Part of a small language model's weights.
Size: 10 layers, width 160, 5 heads of 32, MLP 640 ReGLU, vocabulary 8192, 9.34M parameters.
Each number is 500 + 25 x the weight over its row's rms, rounded and kept within 0 to 999. Layers, rows and columns count from 0. Numbers have three digits each. The size before them is the row's rms in percent of the matrix's.

# layer 2 MLP down (transposed), 640x160, rms 0.0929, rows 115-144, columns 0-159
092:512431479507503498493504504504505467534513520478499470496456505470539518514508506508484521488512501511487491463511500497528459516518426509559485503508465479469482516528501520501474517466487470482524506507499517467491476508523486585483538521516496486495490529497537528539526472483517461500449496460496488539520524524493536551448468480501530523482471504497496533482478490517464509509455496516466523478513467513490509494486520494544533494510509518534536463478477474498516548502516514
095:444472482496464490530527525483484471473482508501475502544523508522544483479478566495497471483553478486552536463524524500508489488506491471524504512502489528516530512479436511517493466517494503502485494515506537472483427490509526492485476513465507472493505499529502504515445503526514470466539487481453468500535479451484507509496522490487516469508557483499497481493508467528466466498483469519473535511482528493480524517484469489478498507450548505499510512525541520525509499498476484
101:546510487505436523489528489488523447499463490498525470518491505482501517481488497448488511507509510453521483515437533513525484490494489517502454477486478467495484515456471504486496524490491541498494518503496515521459527531522532483517540506473513484516535518525564497508501483503516473539531474464486506510506507525464569528539498502541540515521462486523490468483536442482509477499502503515484491508492510473493566527517441470501513466504475528518491500500489514518484481496518501
098:497511461507494557478519484487507516519457480487502484481530466488490530517528524511524462464499498440490448469536464487500521498473476503497529493469504492511523520504473527495471495509493505528453515496473512427473521472498527462514471532483489475491506471503494473482504544467527511554517467502509518512494487457533543529502545506513465501514524494508492530475488524531486491474510516482504512552481537485558519445481479508465496482463534506484487480473474515524506481510541490
112:499508521491515567510498482490512524467551511471531456553499452518516501531493532562489528505436505490523527548489520474508501545524511489498517467498499500520502490516528472476514518526488487512508552439505477535533488511506474506513477506521480511462527481456499497499524469498526524474500506495506508535507495474530527510549468469494500488538548491521510525523497488508537495506562478523496492500482517508481521496471517488457465460526491495488497511517524473503449468493468513
106:516516518482464516539512518514537480516510528521501500489486498494498494535487476491517497531482498539466481519511483539470507465534473501507486493534526488476544485467488537521504514529494505475493485445477466492495468536487445520489477547492500458453506505479527439465517494507457513508506479488509544516528528554527469536532482526557460515496492489445486507480459482447529494492490493508504508472527553516511491476504494523468491486499550471496499500491496522509525546482491484
106:476462515530489520532476528495499478496473499455474524506486492538503517508461531529502503505520503526490514493494460529505504481520497494484455492547460516460523520521458474510467506491507478504478483501537514475499523523465497492474500522482486531538500481542480516507499506505502544569561455496541484527519437470495488474504528506498479487526570502500487520512509482502521467507539533526462522482486540548478520493502525534519484512476476513494472451494508505472551527499489493
107:532465504531508529471495512516503526490495498524468469484487573491480440523476481492560522496525479506496516507520472499506497511493484463458465488493491510514493491486521473466483460495482498500464515536468489490496465458459535462488502521538498464469457465498501514499521469512498520500472527510515549516477505497490575517507501496547481528476474520477565468466529513466483502475495500476482464499505457492516458495527470506504505507474525491462509533464507477509502475491522481
096:493502499481468495525494498490536478517497525503502466489497496493487500480496509464508459468488505485500476530526495513492537521480466548464519554532499498498495479505556437477503444534456478512548514490487492492542505500490518527468517545504484493457467453463532490526507523488532446465510476424502504515515479498511540523481488496490505499528505465536503508492534517475525489485508471491458520484468558491486488455511468509502523453486491518490469493495517514473498484473488464
089:548502517513485482516502482518495484483521474509485495482517487472536453496521519438493507561460551486496506458528480536486494547468489505500538516453513513449481516552495463483449473501496491494516532506483530495471478485500517513443505521508490497492472508490464554510509462528496522460526451517531465492479504485515514475557514508477549515503506478485486523504532534566497516494509480501528540483528504492511507496507512523506535476515483506511472462505498485454498501512499491
112:456525491522499488476547523525483516480518495537506506490539503482512487517478546521454511539494558492504462486473511547467514502487512504470498487459475569496493537461450563498514552517514482496523508506493464533454531506545539511503478485488519492502471509493451468469460506487510479444509479521514478502485508538476501510502496539523512525529493466498486485450503503512497499494497483492514504475483472526487541539504493491499507484481510443504506502477483479484502482464460481
095:514537473537519503506498494513515481472521551471481459551497501504502454508495505527530508462487471484490483494510480496508523528465496474490519470458512509510495482507503487507494493471484487520467500485495492489524465488489548504503520501474529484502505530465493537492519491526517537506502487495494485545468458527548504511497492514499528531466477466518498505516536474530462489491531459511514490589473476503482555475547518523538485520511525490505500494536506487513532556535545567
102:516518526513494494510530529480465490447497466525484493503505504515466520495509507483542514494479495462551523493491466446480522481484530541571490505487526488486497511519550477487495467528514521527495492518506475507497512469499494522555524519418518493508471496470505487502467488455511525508512444512505506454473506486536522533536482474495471515514436499515499499511497524518490518494492509532533546455528459494532506475513503486477479472500535490534516502502505514560476509522512494
100:515534461465465509510509493498486481487462467467542494533500553485517476524532524452515506509509516488497451486464529511534528478503517494498492488497534481512482450464485483481493496546519486510517499510506468491480508487518490515481502467500457497481492459448523500522494498459519473461525488481480444502534544449461492458508485486551508509453476489479466517534484532485534457519495545484484523499480536523506509485511513493518500529550489516542508542471491499516468489503489498
102:447494478516510540502517513499479530539469508494463554527507530474495509515532538519507523501532484540503501500480471507484509441472489524567482458496494502476463442483481526469471522486541546484459497536514518475528528502496514527477491492476505487510471464484487515497475517511515502485511485506533470482464485470546477470502529547459514482470493460521506524470502509498512451524535482494479518498476449497485521463502517526485485504486494470487536488497536525476523506517479469
107:443492472499496504498524504549468507487490471489500500538523438491481543494529542510519526461488518513506447481506527486471500491509498514555484545480484516491472532493481517523480511531497528496504470486512499489533474531453470507500541494484481556507519485528517541494478522494548476522495528537513481527546494486510521438514547500493470521530475492494432457483485497508512497492535487485561521472498501538507481538508483475527489505482477520507519500524496497521495492484492533
090:505483529530510497496494498463524487552472514511471528451515503497507517522525536491476521498466464533495499524482494498513482499485527456495482502479484492536515524492466486501510493491463446521454514518505472492541497474448457494447494474509525524486499485520480504452549495555488451530505460548462473479497469495490468493495553449465471495479473484489525489515509549507480459495509449468531546531498514485508494516460494495492484507469462501509510492515511506520508501494506471
107:498522456534511497512516441529469534508528504488472503508493476530478477552553546453490520509509528512488494450507430530506492509521504475509497544506539514456520501507481538536544541509467486518509531463501525488528488551486492493538484540505499502522460489510513473492509527506529474535486497546462523477483503470502449481490532489522512506503499502491528518470483520473483505512486472514544510447492494503489470515499532497533506490494486517501543520471534475532500521496527491
100:510551492515476463535519539509505463511497474476513538522554477447529495490481511499514475511474504512477498505482514496510497512496496480522462490495523469503529488468472488493473523499457522489488538517518502512509474533492526534517524510484493513507525528500482470570520539452511480501551482455524484489480483499511532521545519489500472498453495464467466491472482468552499506542484544504517511543499506505517515539510513489518540504540500450520475487525487523456516465504466461
096:505555480507485472442484503492488499506528542499543465524517485545508475486498477490499465513506493489499558486513479557468503499486481558475511518523482494519511483454543485499507520476508515480528439504499474494526502483494558509519468511509505458519426441490524480544514481488478529472525539494530460485483453505495491486495545522482509461523466509486536489504519488506474510517506506514502462476504513520497489529510522478482486484462520488474486465496506507500486455476526482
091:502494505512529471484512494516509485465474528537506463487490530498516525474485539509498511463513467498493473510498570529470513510509533499454473560485508477473463461482489505501541469496490513520491489464502504538520501501484489509535519500519520532503449471506475468487567522464502510496479521495501469476507457517477488492500490475498482517509476514495525502500499511495504508438523515544493479549512478512446497510572466470480461481493480530453488515490463528542519531496464505
094:480561490494519459445477513499483526536537538524463497519498483515507521504501504480515485459502447515528511483526483531454482474463497526479485529492492514534484497446507477538497509492518517521471492470485515495509539492459539483454478512476529473479539478477484486497499485500475481517527485497561484505501504498557488503493490435483492502483529534535521519479580471495509483477524488483506461459499492467470480521472519492490487539504505479476482492490475492482498474477524520
107:537518468482506508503510511514476529487490480503528487511493499527465470577534507476485473520493475485456482483513480553508514483498542469486488508529499501488508471484522478524516510512516514519456519501497485474454471512502466478483498474531498504461485520527488530508558529482519438503495458501515537500533502532485493466485508542555482502532522533548522521492519504497454511477508525508516452502512493498456516516477526503505500497529465522515469433529472477494473478542519532
096:472531497485550484517545484536496520484469500503438498522503514502486520506506477489509534485581473528499537465513515491492482502465515470499526478420501524458450479506500490509468554509483483482455511499491485485460535498491507505474514489494519495562523526508481506468483504499490546496518467524478497476509524504522489511497514489462546498475491491512507485523534494479529465517487503456479536512488473531499522514489520438503520540523477517530509511486531495464489490501501548
099:505499519459502464551534534483497506485495476524490506540477515457493491524505478476524437482516515471529468511484513474523533495532473490535515507505505484504516465490473508533492496502486489540454542500510466457480465481516452484506492463504500493476480546455486488529488493519501542462513459533482481499534535457551508526504472476501504525508490508494461495489520530480526516501506473459518512499483551462515548478525471523525517499497503496533482444493481515537496523471477473
094:472462507551470504484477490496492493485554500476479514469529496520523509531466459490489523543519540527507470499497496463514497515511483512485493488485478485522479478518519514544505529509494549492442496526512487515505526530535492494534529442492483460489525534461455494479498494483486484523507475500496475458518508507484486533491504471515493469500498494513452505527530483523477430493492493537493462475485504486477486499446485491499519454485542451503511451485455490524503514455499450
107:501504487493545498473538589479514562538517470534531505489495482481502466516523476519530493538469485505505481517470512462488515479509499507462510469518458475502521477475493495510510511510510513499484504520523480479489493439524513493498517482534520480477505470489495495538444471507512453466501505491552489495521473490502499505520479507519488523535529493509501507498495508494537534507497522492489559494507508442452491497534499519495422506525515501486490491551542485524451510495507537
094:507500551523473472516529504524455449537508500472522559475458517526483502493474510493506501527469564480472488515485494552501504505510489461491496491488489505460509480497502502515547478515493510475521483509521484494545523511508526480448526505503440529527525466496508474526488497540531494482519458509528500478504521456454480496480488537485509445521482487490528490541498542446474482519558503510532495468461494497497486489514531506522531475500472499488478480481507504504484487486506448
090:486473497495529543485518511485484492511523481522475493516488483522505497541535459493485477490488554507491499498528470465553518487515523501482548482543523495472443502481505524566519516505485504455477502519491524501533492469533501478542505481507471522486495508508483516520499518509531454527520515558444520527503485495475501467517544483485439455482488453496513484506485462509525466525535521520510491508520478493537481513488499451500550492461468503482506493488463551509505507517521500
097:536495483509535492512488487519499527530454496463483526473530485466529543500504530515466488519514495515520466489471530532506532485468492442520495478500473495490528506479512493502482509495510503482497448493514514474513497461515487485473511452469586483460482487490463509491478527498477507465509494509502523505523489462464523455502523536513491502531528533490531475512510469519495476470547463543544505490440473547521502464508490482519501503498472466518493511553485483518494467534485518
# layer 2 MLP gate, 640x160, rms 0.184, rows 116-144, columns 0-159
100:460476494478526490477502471542507537514533527450498522519526551508535529513468423504501479463506501514510507533543528511550514474546486511505549466453541485508474473463517486485457489517511446501522485513533510499494500499459507523493457486548517474519495519525515483501467460510490503508463517498524486501495534521520466479471469506468514521483508479507504491525507502473555477507484534488511509470529472497500476508476475516477502521501476513502531485490495498549519522525481544
106:525489500467499488534473506477494517489513526522524504511487525497512540499530499468515514470553495514475509505489495488487475534492492534531491564475516506472513513493499525458489483545455509479481487496453509504475487525489477517556520481530509470471452470479482456512446507496487489508484450512466462489559521480468496506509510482560538508527461508461545482532512523495475453544526480506537488455514473491485496491515476481488473510502508537494504517470520500487500466531468523
096:510482489507434496464486473463510494502518505505560488509521487486475501495518493483490471501503461452522491552488494522494515462474473478511463516503509506445534481483469519491517488522506482481458556475514506500462494478492549485442450507519505491541514490530495516465498512514473542493497466504457544545490501539498495519509459516524483476462550476481480486493524512483461508495492496539500477464497524510543512535484530513492460478494502478464503551528492493492512480533502524
101:456507456493501497495499528528479554421451497518440497493495501460527491498512512496548533523509507503474474463458523498503504498487511516498453468508497483460504489550531495520510524449500452485508487490517498510467524550490518501472528474493482493498522547458468455512501469475484502480490494507505521467520489498519505508555516492466491508505487526485518508499496479542491468556476485493502467484500513485520524504473492522488534491445513481465525449538487471501495492529514489
109:505501494496475511466523495501490536529512475446439546508497493542497530489551494471499511529496474485529534506498486507468535500494490481497493510509491515474538449516473556465470502485520507456510466500497507511514457508458512523501553476487477477522434502478504473474525498470468505478509525507456459528483518508507489477543494512516512513516506499517481547530464534492479525530515527500505484508501481446456520527517513505478521480465543508520543513520537496471495503468533487
107:490527528463542483510475485469494492529528518470483519543468536500526514533511525521521493509454489502515503502503545486485493475518493459486536498507505485506491457531483490479493491528531528503500475546460472507491496486488502523492479500529536433497502484491527501511508501501520497521475525449512458524504525489478507513517540490476497534470513468543531504488474482525482527551515479523468492491513532515454512560494442546468466505476514517439447485507499538516483529514506489
097:519467513526524482489480486541509487521453561498481498525470468485475488493503472530489486487522489529499474520549485520537497516475484525508512464525513486572527484489474493533482529493535486496468491458491507510524458485539502501506498531496526481531519499466489520560488496503501509496527548512473475480576530524458487532497508513512461489481501467495525469507481481476522464505508503480483492543526505451540477476497472518462513483464517509516540523510526484471532502529534507
101:491463497474500506510488508499517512513556472517519542488499541437498479483497497488538480507505505531509492528488483533484497495534540521506498465514496552492462529473509495533505454499466505493481476493499511471455482511515491542500538533480468537490515523473538488479540468534496494491513470551478524513501533513465457510458449472483481505508526459531481530511466500495523509498538512482493479543541496494533530504513450462497542541499463485508508520531520485535496536493495485
088:512506504489537487513499524482509513493466560481559492532493529482523446512477487479511444504474514542521478490525500491489499544503511507522511461507526553482480515510496539504490569503466499495504495471512500501474512523496530507517511513510525450472486481510485510515455501494483494497511493448482497484509493466504483510511525493438496485514461472502521550495512487497528495449501554533495487507456537499501488524498468474494445530493459537457483535477463462514508541509480503
111:506499481454517531519490444456540528495445478521504444485516453467486506547490494521532470473556512510477524548520476462481516535480488486499487515496508462467522501521493483501587491468509533509514477496489488501484522485514505492537502513487483487504546522535508524529508485514483518477500528484526510519488454535504487486497535469510432505520529490498488513506503505528485511532505501505493477477476523517550499485495484465523457484483553504489525502498475544521484483473486491
088:451490483474493486495496480509474520465505505470517471555519487494514520553468500511494517502515493488475492490499460491493508550461468538517548470482476517573537457497530548466491505487482522496475519539505503527533482494511546456519521512527507482484480493511509498502490510487511460507498487519490519522482496502498495518490552480501483485472495484512477534477485503558512492513551451495500505483508501456467554477479483509499550501491543491495530547523470515539492535483452515
102:520485479507496545510471503515507481499499516484486498496466500529510517496535496506539501504460485438551478492516499461468464487542539529518539538440465498459489504514494468499482461500467529509501481527490466507528545559463467502497491531449514492521559507505491470487541461485524521494492487478486495513517534443504517533498564482473519484495481499526511520524471490521535521506490496506517497447518545540495501478484489471505486526481503480477488498514485470516468517508505495
104:509487435526523457496491507469522513465465504526466551521486506470497537514483492497514526481494456507498511467511495452484493492501479522491468494432473474496488505490544522490515495492487469510535533493476556499430506524497493523515495461481452513483513545527526479470524468507469534535483489535543506489496516504475482501506449487507500524477495489504506485532506506475467503491486493561499488487494476480483490493513453498501468540523488508502466469458514526534547517487490534
109:503498486498522514494453496460477529483532525510465477532489478524507511514506492531548498545543505468487477513493504515494480469490493524502490501470533527505523456454515476494521516495509497472522508461513506507500514475533529445517520462492443487529525490508547473464515563530476455520513506492528476519484498484507463508495540473513477502499506511502473511503557475470496450542543449509529531509485483514523525505486518510504518461466517532474541443491523511513470496521504512
104:555487459486443502522516525499450480520499515460515481547537519470490484526457497498496528506539478527487525510509512545507479504513483517500502490511497481470489469461482524523535517494530535480541517472531466524484508475473528486555478570529504482496515483491457461507460486526508528487520513508473491524516508498491480513494452519466507554522502536500497470493519486497478471531495464508509534464506512524528528447510484523483480522472525545471519487487513468507532503506498485
096:502486481480543507488519514530492524473477509485547516522510532506534492474487491514541503486497515527508523477489536498475490483487486496475500508531533524484500456521471494516470519525499517493459493477504506503564494485513466471478499526478518515510542438480579483455524461493479466526518494536524482464485518497456516515524501484519499515509495525466540496468472469521437500481515540497483509497495465490514514506504515458507516522493579504519516486490474483447540501484532472
112:536482480477548471509526476472483526530495543544553511511464444468489505516490497533487498496500498503480499516507522470508489523500511498519504497469492489558515478482526535501494524461515484535460509464471504502480506515547507496491477469520491535478565522471502504529497503462504519490504502523470485463539474463511445492487506513531476473530474499496538509494521524515453464492508474456494491507511483524549430515480541475492496522525489505509461525520466501502520500518483455
101:482538454519525495502494491511491514512493465466490499491496504502458510466490474505514509514482475556498436509493479533486522476467488496505531493507525478512458459509519487491478508500442461494485498552476491490513505517516513524494551493511540529511534505524518500530554518481460490489498500535482512520553504515517494504540523508489506530499475472510489471494476524494487515561486496481489486500506475542504474512510519521528528531521503455479500458475417475504518539562471477
104:498533490528466528488476469510510493476497507494474541543456467446545507514495483469498433516501509495503453525489485503446534472490521543520484460522530452520489549516523555508532513489517479525518495455532458475465507509498485536501518482512486508483509487530529522513499497501494515492522506501456520501501509492512522501466519484496508520487528473521514484479534489495487501536527459541503499542525507548515503487475545486502481505517482521483512538514508429539521482523530507
093:482516476528517517508511513502553511528484515480444489543508512503499499516518481470503489518470444471504495485480517500524484527496480509448493502496527511445461518499499500497459496495484494481461487448563511475488460486522463489447491463518540510512472486532500455514508506491547512515507539485501480481531473536504513493504489490530516523518494487473508483467515514512507490492471523475490517527509555434481503566467534509485463546493511458463519512516487494502524524499458501
093:511499465479520510513488527493469511552466453475458500521492489536501527493477481514470478469515499478524487500505464444514488508511501479500458495467492499536507504516510459530497498477454476510513529486483520499474527450483491481465459497513527458438534485486475506483514534498469473567501508467510508465513510511491555505522488453486483509525460482530505514502517491543453508474504491465460514488492504509515504486469465477491508517488519542488509533531459452503516451474512514
100:502515539509475486508504539492508530521515490502500544489486519464481509477506501497515471509532503488503493533460490521521513498508527499505461504525514521529467529491511470506501489458489498471502514486504512503456570480484496488522500486522486552471447475498547501504467488505485507469470498510467482464483474470499520536556469507518518532520527492567542523527484479526522541494472537529445497462522515493534533489529483505482459525457505525505488511483435484487489474486517450
105:487482527474461490526503469493511469547523504500535493491435535519505499479470504516473549531504499524485517498496531448492470497454455521502471512471530503534474506480464500527517502509471550492513510489475545474499529555480472548498490507486487455509502439506560475493563504530529453476483496517495510496494482503519454485513519486472490501517467508486563485528502508501517489506502484512510519508508495520444504510520516500464493490469511513511481521482472522528510470504490459
108:513497533537475486496498470512522506507451478463525494452487517492440476486512539525503526460519461501517517505522496486495540489508456475492478491485497498498518529549478507497481516498483518445509512509519490523493526520465542509513522476501490493526454479484543508506509516520499500517477501490512504489484473515441520499522498501538508495474495458493513539471439519492478506486479504527464530488524475457481478500494477515489450468436491528483448480501496478541494463553543536
099:497465530493524512469541478499508475499537507475496491487520513527463543479498466488522492491472534502537506527520501485490516533495495538517524482502483458516521462502540514455499493501532475512527521483522472535507514496476472461498529486461488519505511522463491453499511489502502493519516481545499478515512480564519520501483439479486509512483499478485536460489483494496530507500480508495515537448550512492498555453480542491473494430526513471472450495514489525462501465475496538
097:494474453478489486485517497461515471462512483477500502491540525530498516514544478523495456510460555485483481453494539520523484506541486471502497474531522520538525491520492516501487493481515534500499538501473479522497497511472450470527509540494532534487475512511497517471492513499493515500509516521509514451461476510498526529476508490563487457482565530484500455475518442522513462508505511462511486513490522501535472507465511540498500512479481503522506488438493507504530539459485531
097:519509521498529506462477480543460522506538493521502527542519493478482516505492536496523522492480447491480496480521464516462490486536473522471492515490523478489464511514517487468489498506537515504495471512509493515447498463532473516523461534530519473437471519476460479509527498509497491529497553490475497531461490478475528490481464464519511503484497510513539530463479488507542520513480519459452532535480525462498471530545487498496488476459512466500536469461497507538477516492499463
092:483476470458458495476515499532496509492507492501452494519517508522487519513475474496495423509529462509490536459507500522524541556513483503526500487467468476486493473487464472456500514491489467515568508512478528522519500476452496525505483495532552502501548477483517528457521531513489480506467538521468512535516497544517493505456505483509504534510483477493512487503506518484469521452480479486471494454498486490529516497471515519474498469535465476503557506523494501529470535486489521
101:556500443468520518511523508465503434508515504505521514487483472479519554489508509526500523479459495496491513445483487471489498502550485543482530511510506478496500480474498482486494520426519501481484474480510491543523510544482520488483487473491506504514486498512492530479505509501478501488519527530471511571505498534473533526504476493468449496493534512554494489498471481449494513559529531504528482521540529485524453506505476523493481529465529473470495477492484509531491474501498501
# layer 2 MLP up, 640x160, rms 0.188, rows 116-144, columns 0-159
095:523501467504530539486472493511496495451510452497491502491485512531530458486458440473473498497539491511464532514495511486522518470503529472476477470489530507508494406470522501506480484494495489494493469494550513482521481510507485476511517487434476511509544496506493490534488495456476498499487520470495497520513529491488526461491468499496508532505519523531509506534544493557519483525483482461496489502495520504478485473501528570483475448463505474514503494462514504517530541526481520
105:448494526523495513480500496540541570503483502510486510503500481495528436542485516458469490493458470496548464500486513517497508473490455492483496495555512507540479538491491497546499511446523493499488527536495447472502511527468526492517480478441538494504518509508498505496526523513528523525499482492498493504482483509466471545521526524505455476469487468511462498492496412508488531521509523505489499491517482512474520494462490489501506514506466481464506456521472492522527486508503492
096:441512476529543534514494527510510508512508484511505509538472458467501514429513472483481504479484478550526534519490530468494517475489494514497498514523515487555485475533544482499429521521489524530539500513509479522500489524503487474516464506456476466451512485525499527497495501468473507508467515495518482475457517469450488487491494501478491517503513477505512502481462477511555505523519488514527496524478476496501510473471501499471496501512477561526489519516451530481540505526449468
101:482512504493469514500518514492502481531450483490521534480528497505501521483477548513508484498477553469461511493497537469466492545452455503497457529491492482521497527518489506466493497469471490505474552547508547508525549479516484511468475540505509502523498473505462454504477536538548480450484494515504523504520485484483497506482514508472495468521494473537571536500483491522470513497476525497504515485492541490504473504488488500512513503548444483523516509489482497507521518462544544
110:465508484510491508525522516492490456486490515539505510517508482472501526510500502530524502506466493517510469536514490491528455546495467492464468498521493537508426506522507492513499481505546464563476503489555510493524489503539515487541471525508480509477536489484502518482471516514462456498497480538518527509468496488530543495498542501516482496493481513486515485477512479497499521469513534530477544543497533532513503480505470511475478507488517421520493473490466550563493464517490474
103:480528508496529524540499512450500483494484530494472468517486516451516497465506457513507507511478518514492453494485545485461482519533506508489505497494546446476518461505489523452511498520498534516509491526530510496476475479512538482519495534554535497485568528524516462488483499498503492520484496475496520577511536507476522494486467481453523501516490500486533507494497441489501495486508483556474499513500545488491520525454472504497480503480498495459465483494530520538532527494496453
108:523480502455535537541513464482540513474455501479476464519473497480559525505521528522501473501537483508513553503523469544487524494514506465518492471520505478508518489494502538521531531483485492517504494439505529527478474479482484465520510514508491525515508504473486466484493527504489466470514481489484540505502482503537486484533478461504480501535492479531510536514489444430453488513520493525491480478539539537476493546542481500506510488488501471509446499540496498467498508483501478
096:532518514483515498476506504518487480513475530478489492469525486563488507513536520521491485515493485473483502507496533483497495512464473503506455548521522451524514469512498508498487555492543477537517545519509487561526513509492512469526484465518509476497495472514435509509470496491531492525473522449523461482491485494518513475515556535531535502488490516494508473480520522461463512500487472518508501454476508503482488494474545528495442472516530497499488459432513529458516489520478502
091:471510508505434522488468529509474495497544473488456479427533517495474544518499473520485531506508508494489510497518494482457476501475481491478492511464478463548503473523498497535521438547509477495525505517516496510532507483526466531533489486501507554527522529515513484484521496513473466540476515535472502486487491523505478530467476521522509489504486512508471429499519528486490505505482486480496501506524474505495514452520487524477490479513499470490505446509540503554457502461541481
104:543490499549462502521487500514467457498520500472468541495485515525522478497564467481496498482512476527489487494483498522483506470548515559507465483489515518521472485515533520516488498551481487501550528518534498504457486489510505486501468494510490497532510485503437472498447449456537517520501520496515471478524519490514475504471523487476515497458448501520488469481504479472509501512485508485521465521495462479486508511488522518453474511511455533464468499514489479509497470551543534
093:453502473448507489510473446470499522484536503489465517525511437515513497554448504537487508501527490492491528508450507489465493508493507514513492452492481500514514473485506573459534496502523510516439525538480492540536484517483495471521485516536512472535506473522525512506511537466506493523496485522495505511455502497465459513476480499499483497510491495530519497495510461512527479521547461517537481473488506480530546479492490503469504502539552523499473519499495515552492511488487521
101:466499474495490506518497518549485474530555511482523527483461517509523506497492482468445551458480523504490498484508486500489529502461490508485442492509503491537493514439513522483536482502511535444512480481482525485472515474494494479524470488460437516507514455442496515536461482499509499483500532540484460503513494567499482490509472503527526523512509527494470470449541511489483517478514507532487545513503513500492501547514488514514551462510495502504475498462476509489510485485511486
103:525482459468516478501572519512534474479521506471514524476513484533478536499447505488523499477468505485483521475464521477530503511488497537496520479513539514483522495526440463533481493526545494535485479471481475506531462513469503522548520469484471520537511498522499483490507547468519548505428474466479527462488476519499477517504495518483504521480487549495511509461512520533475482480499461525509469514508500475485487522523523450497456477505501503513530510497480507459527498506484487
106:475492483453525540513483467466460509530516526477490455529493478530473523556505479527501473515482507499482521484517520483491501499475486475518488482492485531537503486480476496490530502515491528471522529471485485548440498473515530453469484523496462484548520500505515471482536532523468448529537512507529485536503504499508485479492506497541483514507501534520459560509519520448529476511559472525505499522517497523524540504476499510534487485489547535482522475506491538506500511480465505
103:496504463496498497503500488507450512545487482494558523461497438536529496493488502478527506509524496492459514558511548497478513505506512479536556510517458502464507513543505497486510542483477516460496488461511507493515478501500525490481526464498526542495512489514485491475511527468504557563484521499510511501505497482516483550482536464506533502519522549502489501505504462456523514545448547495503507491481503484523553487480532525517524491507514527525498485524526523498554494480495513
090:492472498505491532517528521498501518487498500491520490511509518488521538552504474496514522527543500527513536493469470491474498489493549473492489468471491509461498468502461513519438511522499544491506496477486511506540460474518508509513525510503506544537538446480530498460488509485480514477492492519522515540499504474488488504512511472513516500514511526489503490509490485536453523492505516503481447486465486526503512450526533427457467520496518564498519545514492501474538526438522452
115:524520515498512468502501523487438512500481529530480487507491459472505508512493493521517519506498537502448501484525466495517477538510517486542464504468525497538567466487508551511494526450541501501477500489485486501495499495516497512548486427476516519491545521480516524518525504460497496485463553517501515490511498504488523471477491481528532520505505479493478478505492490532480507500490490419499492485523515523502470522428505499517478472528479526498501518510485466507544508484430478
099:497501536498513474482534473480502470515492488469545511502538486513514503462530489497460492513428466456485507526478514501522542457512527482504504513515522474478479491500524491532510511505481518510513499518526520528504482477490513483497500474472520534510506522475544516532478491500517481526506502506495500455498522477507435495495539454530504540468531489496534554496548506473521544482500512520521492484531515474547492567509474511521550522511516506535474458550489545524478511479483476
094:498514515511562487489485504484541503534470523515494463453513466504510522499472516464488496477524473520461521481544499521506517519489523507459518476502505542507515520487524510563429466559507535516522482522474537507502509470495509478463496520532518505516502527511474497553478503528543515476535499503471489487529524514498526474559517491520535521551472508519493485530517492494494501485496510485501540449477459541516510489504464525513476492495498545506474558492501496493497523494479482
094:535467487532514494524501505499504519510490494480461471543467495488523501499485526468516492525529459541453510477488506520497514485512530544503506469488520533479504542466479501487468474503499481497474509512521456510504483483463455504506524512526533522474465480490506468510537530467507509532526492503533493509509518518519479525515500550484512484520464505449569463466516572535480540477504527486525540517493492483465460545493459511503461532491498500478503484549488470506513516519532508
091:460495480471535544472512544476506500559486461531503481492482475516521543488455489522448499487530482501493493487506461471490477506530511495493487501483487485535515531491493479547503513446494454530500511514481497532477506440488504516437480493516514462483511470479480511505532523507489479529508492482524532462528503536530526478543510468532492476483470510549517526475508519524506549450533489444491526528476507507482504499455489463494484514493510502493504539534481495468500503490498492
102:518509533515465485490501539505519491475487489499482519490481510477478498519472521497559412508502555469453500517455484513501495501515517507530463474542461524525497435485506502512533531473510483475487491502485511503450510488515506500521549487530504538490470495518501452515505507475492498512476490494480545489453480496462512520529490491559521506523492513537510548457490501511532481464499524541526449481525477499504505495505488481486456510526492507524491522497481479510492485508563487
098:521461537473463503525526479520493546566534517493530526483450530464529506475480528507443512479520489509467518494507490462497481525499489481512499485469548506520493499513491457504503503480463486495522556551465525480490519512494477549467515477530535511505498447530561496509518521514478506468538507519529517446487492513498483476524490503475505485529479548505516481520512497513492508537543470477549530522507475511461496493508503489514509491495511504495493498470478458542501515482483473
111:489504469446541485539510550514478453522506507498480474499473470487535499517473439462510489530511540510488513507465518512511460498471535526554503490538501519500483491468490508465517502479501463565461499518453498479483466467545444524516476506511506516471499491454493508522513493463478489471492510478505511501569512498508500474480488480496514497484526514510466484533524525508529475494520511481504496521470502549512535497518491488503518517533504485529522529510517497470483502442462469
094:487545461502484479526459502505501518490484476499497522508509492465546501545492558509483519518508482536488487502505513528526483476523511480486500541501559521476519557513499492511542508501500506505488458540476522478488468527495523532524416501527502503513525497498484547511517496515512505471493496444513525484506510442515500489503528539495477512511506498515440526502524510523501477457496497484472501541461461518516475527543470515517502546467483542517559501497492479512488516499479471
108:446517492520490490470490490462525500506481479490465485499536471513489499491489510482506483476434485579494500510513496508524532512488518499506513488522476474496475490528482524516495512522506517477480519478486508516503521527510509528518464510465530518497508530494508485474540485504525577456501508461533556494509529523469516484495453493462505492539526512494513531495491503553489555488492500468498477508468588437487523474492539521472504488509493506520504536466487493516523520515479478
083:498492472517521526568512495486500498483455522526496458488503484460497468473494457478489503499486517526510465505545486446520499519468523503470517514504525504503493507517504527509484496499477526490541493517506514503501499535472491411521527497515507527518504511560485485507512456445507512520511501535523538491525530523508491491512550470491513502522488461486487517516525495468454510495552510499553502452489503543507512535552505536530475516485520484534495481471515525502504552520487529
090:510506496513565512508502499481490514532485505490520506473469482464524467484540481523524524499483550485516528513522476496478500482493521470453457519512511580502522465524480528523511510487493536493516477485508471495501477472489505492551526539478502488493501477477471504498502542509525534486505485494511520504491457485485498552522529501494478507468482500543473515526461485488522473503472487498542469543454495491463534500492493511515519474456547541558464520484505477479568482495503496
103:487478506505505541476517529478533469502510509531526476527509450507541518497504512494474536497453514492499498476456516477496500464505497522516526463505530493494492513551467504497481525433502478514485464452522524518520524531489547515493534491481466468509483512523506570467506507518472468519489506492464475527498502501506516519527494524472473490547542511546475499500477460495484496552484540498517520527526533504534458467489463506493466525457508465473472525526490483514467490477510509